{"num_attention_heads": 3, "num_key_value_heads": 3, "head_dim": 32, "intermediate_size": 384, "norm_place": "pre", "init_std_up": 0.051, "init_out_by_depth": true, "beta1": 0.95, "beta2": 0.95, "lr_head": 0.00766, "warmup_steps": 200, "schedule": "wsd", "max_steps": 4773, "dataset": "wikipedia_en"}
Each number is 128 + 24 x the weight over its row's rms, rounded and kept within 0 to 255. Layers, rows and columns count from 0. Numbers have three digits each. The size before them is the row's rms in percent of the matrix's.

# layer 5 attention query, 96x96, rms 0.276, rows 0-28, columns 48-95
085:133111149166170097100125107110145125103118155137134155110133155129110126097135131119132145099145154128123159118088170067174104104106126068167130
079:148112097115150135153162183115109108151131142089171105157151123111161088122127094130114105107150100116128163163113173121134127111096092132103134
104:135136149123139114164159142100117108125134158103138146156082145106115102147157142124100127144133120109134136148129112083135103095141130116152124
087:153128141134160108152147126109090101090149100130143126148111072126129118070099119089118121105161107097121111147099145144133137155142105152146128
100:097101100130136090124137111068124138111119129079142108126074136123130136146137094127147137124120100102135099144094141111092176167117113134084139
084:137120100155164133152121141121177121152109151131116140123131098114156081145138135100154164132121118149132152106141084133178127139132098118126135
095:114116133124147112133133163105183107158066162098130146124149111092137137147151121132108127128129111124148123129154110179154090177113097145137153
081:153148161148095097157118101086139100107138133110157110101129142111100110131164116098097149137128088105148076123102139105095167121171095127161070
096:095098130091138206126136136152151120122112088125101094109145126087138145108122110097138126113102162120144144146121153149173118124110128131181141
093:121114148095154130141142136080141096060124150115152091148096141114085101129144113095134151104126164110116112152128134107100127161160111124135110
088:130135109149121148170070104133120098161118127113149133128160126179106167120114138120109134174110118121158115135167099115140114134109126135158117
087:117137095125088144157099117122137149145109145101146108105148106125153135100129116112129114125126115111113079101126151121163147129092109108088104
095:129123125164101124128143108089144106143134086117113157118120183123114142154109087117126144127132158134088160133144150141118099063124160159135147
090:099119162134150135139172088130085160167139121137148116177073118149122100136100121127089150113097130144154104108147145137132143141124110110109073
107:134084145120151138125137153135086144121096108132090145084168118125134128127123140128161131156085124113122162169138150114137080110116134137143154
096:107106130103113121123109149138146118103119123077101074121168169147141166109148146135164172107169105126083106131154165149136117162108107129161134
096:115159138140130161144088127143131140125129129122116163110170149139133146141091085138129139109131122143121099164143120133144130161153137133102122
091:126150137118154099093163103116134065071108089111097141136147122136136134148074135111131141127143145132132098136152085134121142110132108086140103
092:130136151134148128147121117165132127144130154157189117119133105204128166129130094147132189090137130092134158145130158102148130154107144166164173
084:157132095131113132110116127099117124117090164161109103130124110152132113087124120138114134121157131118156121154128157132135154132176115141096116
090:122143120101131121105092112061096152131172124102113159138144139109130144135164146149158147123143164129162156114121093114138118104136135140114140
102:099114080125155093139121137114199118136114102115157130149147113174118165112124104136158166113118105113111128158171143113145142145104117146148153
092:105137127124155153132134163151143094130111089148119141136124119121118140151129180161110141171133162133108126108143210121149139090125146104135106
092:102128084164144114155103126117121136141191087113131091095104129085151151156099127148109135127174093094076094142147151081129125127130112106138124
092:131109122128142197148113128126151123139131137112124116150104099127104125145136130138167150140103121150137135131115122110158158152122112129129116
094:133112106124174151170084152098140137117115151149106122160151146143145161157136090119166119137101085131131112100127166192125142119119151119090108
091:128132083131089105143150161182121124169140128142110146116082139163110139116113128135130136195126141109143128160139129139160140120154168165107159
102:133097117167134130153179138126109135190125120124128134116095141077127143082146147091090155121110136182144149148142122147122082086137172103137144
092:111158146099127126128145111156133148118137127175107128178115100109108133130094148111113101151100131174106138158116100161139149102130102165132140
# layer 5 attention key, 96x96, rms 0.263, rows 0-27, columns 48-95
085:090154164133131148148136099083156116114136072146134178131156128106106195149137125133161156106116116111137090150157133143176130125104141098137086
090:159123128086130137086133154126125096134153118112091144111154083123176155113121138115096127124091119158112150139115116136139113105097099165155135
108:138160151163113131147150083139167104148109096135116137156106088101122107127173127166131095121140149088085142152133119092134108118159118088154110
096:141145191104124123102123132144127135093127172155122122127112089138131184068156150143118132123123143092109153119152156160106127140152133148140149
094:178096165125132148130144099128112155141139111135106134143088129141127159110118141073157105099095124160160080132110140159139112126141102101147128
086:120110145111123156145139105130142141118144126120132180070144140137143148138123137112131124141139079158154158174147106176097074098137142107140184
093:131166190147139113124126135142129150118100160133125110113114129123096073159131120136135193137154083144159142109138139121083155131093161097138127
090:147136137102114102095127105146142126139142119175122170146139118150141079146088123105135114124155110108118125143152146078063138134153110112149132
108:094114120139134137105137105100121126141105126136161128147172127116104121133091111115089163107099087142201143154123142138114169155114149162158144
090:113125183122138126148151100136145134103147126100144077123090108168132108118096131107157183113134115098120111131095140156130102125175106140178130
083:124122144104120179115150098145098133109122144123086146115134113115122156160095154136101162155166112176131124134129132106099104105155125104136131
093:101121116124136156170113166127094135166077165170072109142100154126120138148145132098117132119110122106173136112112128136178138130126125136112155
093:105111119158128097152131126134154127142111171137121132129126160100156143150149152123125184082122114104129131124163120117092081137132169165150137
086:147099145126128111109107124126105142111152055146155157145090108145118080119122093110120123153116109147091134137128149134125126153147131121107081
113:092142106167168160173125155146104106160141125131136097118132140133133120165138120149127152137112153143172150157133184118100148113122157132155116
098:123151137128159152144143140097088113143102171073117070144153154141133145170114113106161120144146073114165134131158144114116142158128133144132149
093:152117126084133138149140184126156129127136115154120101124143140083131167150094155118090146195138118148156090141132154130120135124138112116132161
087:129171156139135095155154111136135099142120136149127080117198155121111097119107119168096124137135154125142115117136116134123152142114102087100154
089:096146131128119142115105141111083128161112087154177100139158124145145165138122123114135130132140117122121135136159155122097137162128135110119154
087:179124100159131139138082109129099142107138138114144173118141141142176142131124116154132122129149106127142123107156147084135144107153148172105092
093:100129154108094153141107115141159107129120125161139135138120103115142164102136110133161146145133126135161140117098070121136143185121114099165120
097:089148148162162124121095127104125081181093127098129114114118181133131131119113090109128130153148100185172128103172125125116134158111150127162164
092:143135110088147071139101099134163099160098111116114125147084120093072139125082143117102186131114140114128122136125108111129170096124137107133175
089:101114099114155133142116130160189165145117125128105124157135153159123129154066109133130130155122128096121143132163108127118134137120104149101105
095:119126142139142173161133116133150107135126162127115127112113162134094097100104166129158113140104154142150163116119100136117182118140156158153155
094:116109183120156158125138147071132116178124148103071123125104107122114125154129108120102142107138109122149103130158142129090165106062124100117152
083:123130152173119187156114146187064123126135141114158159078139124177098130118097139111145148167109145088123120107097104124129169122124135123148127
108:138126130135082125153180121117133162146174164133167163110105156107124127135184149109096165122099114158143093160102105095104101157117132145122109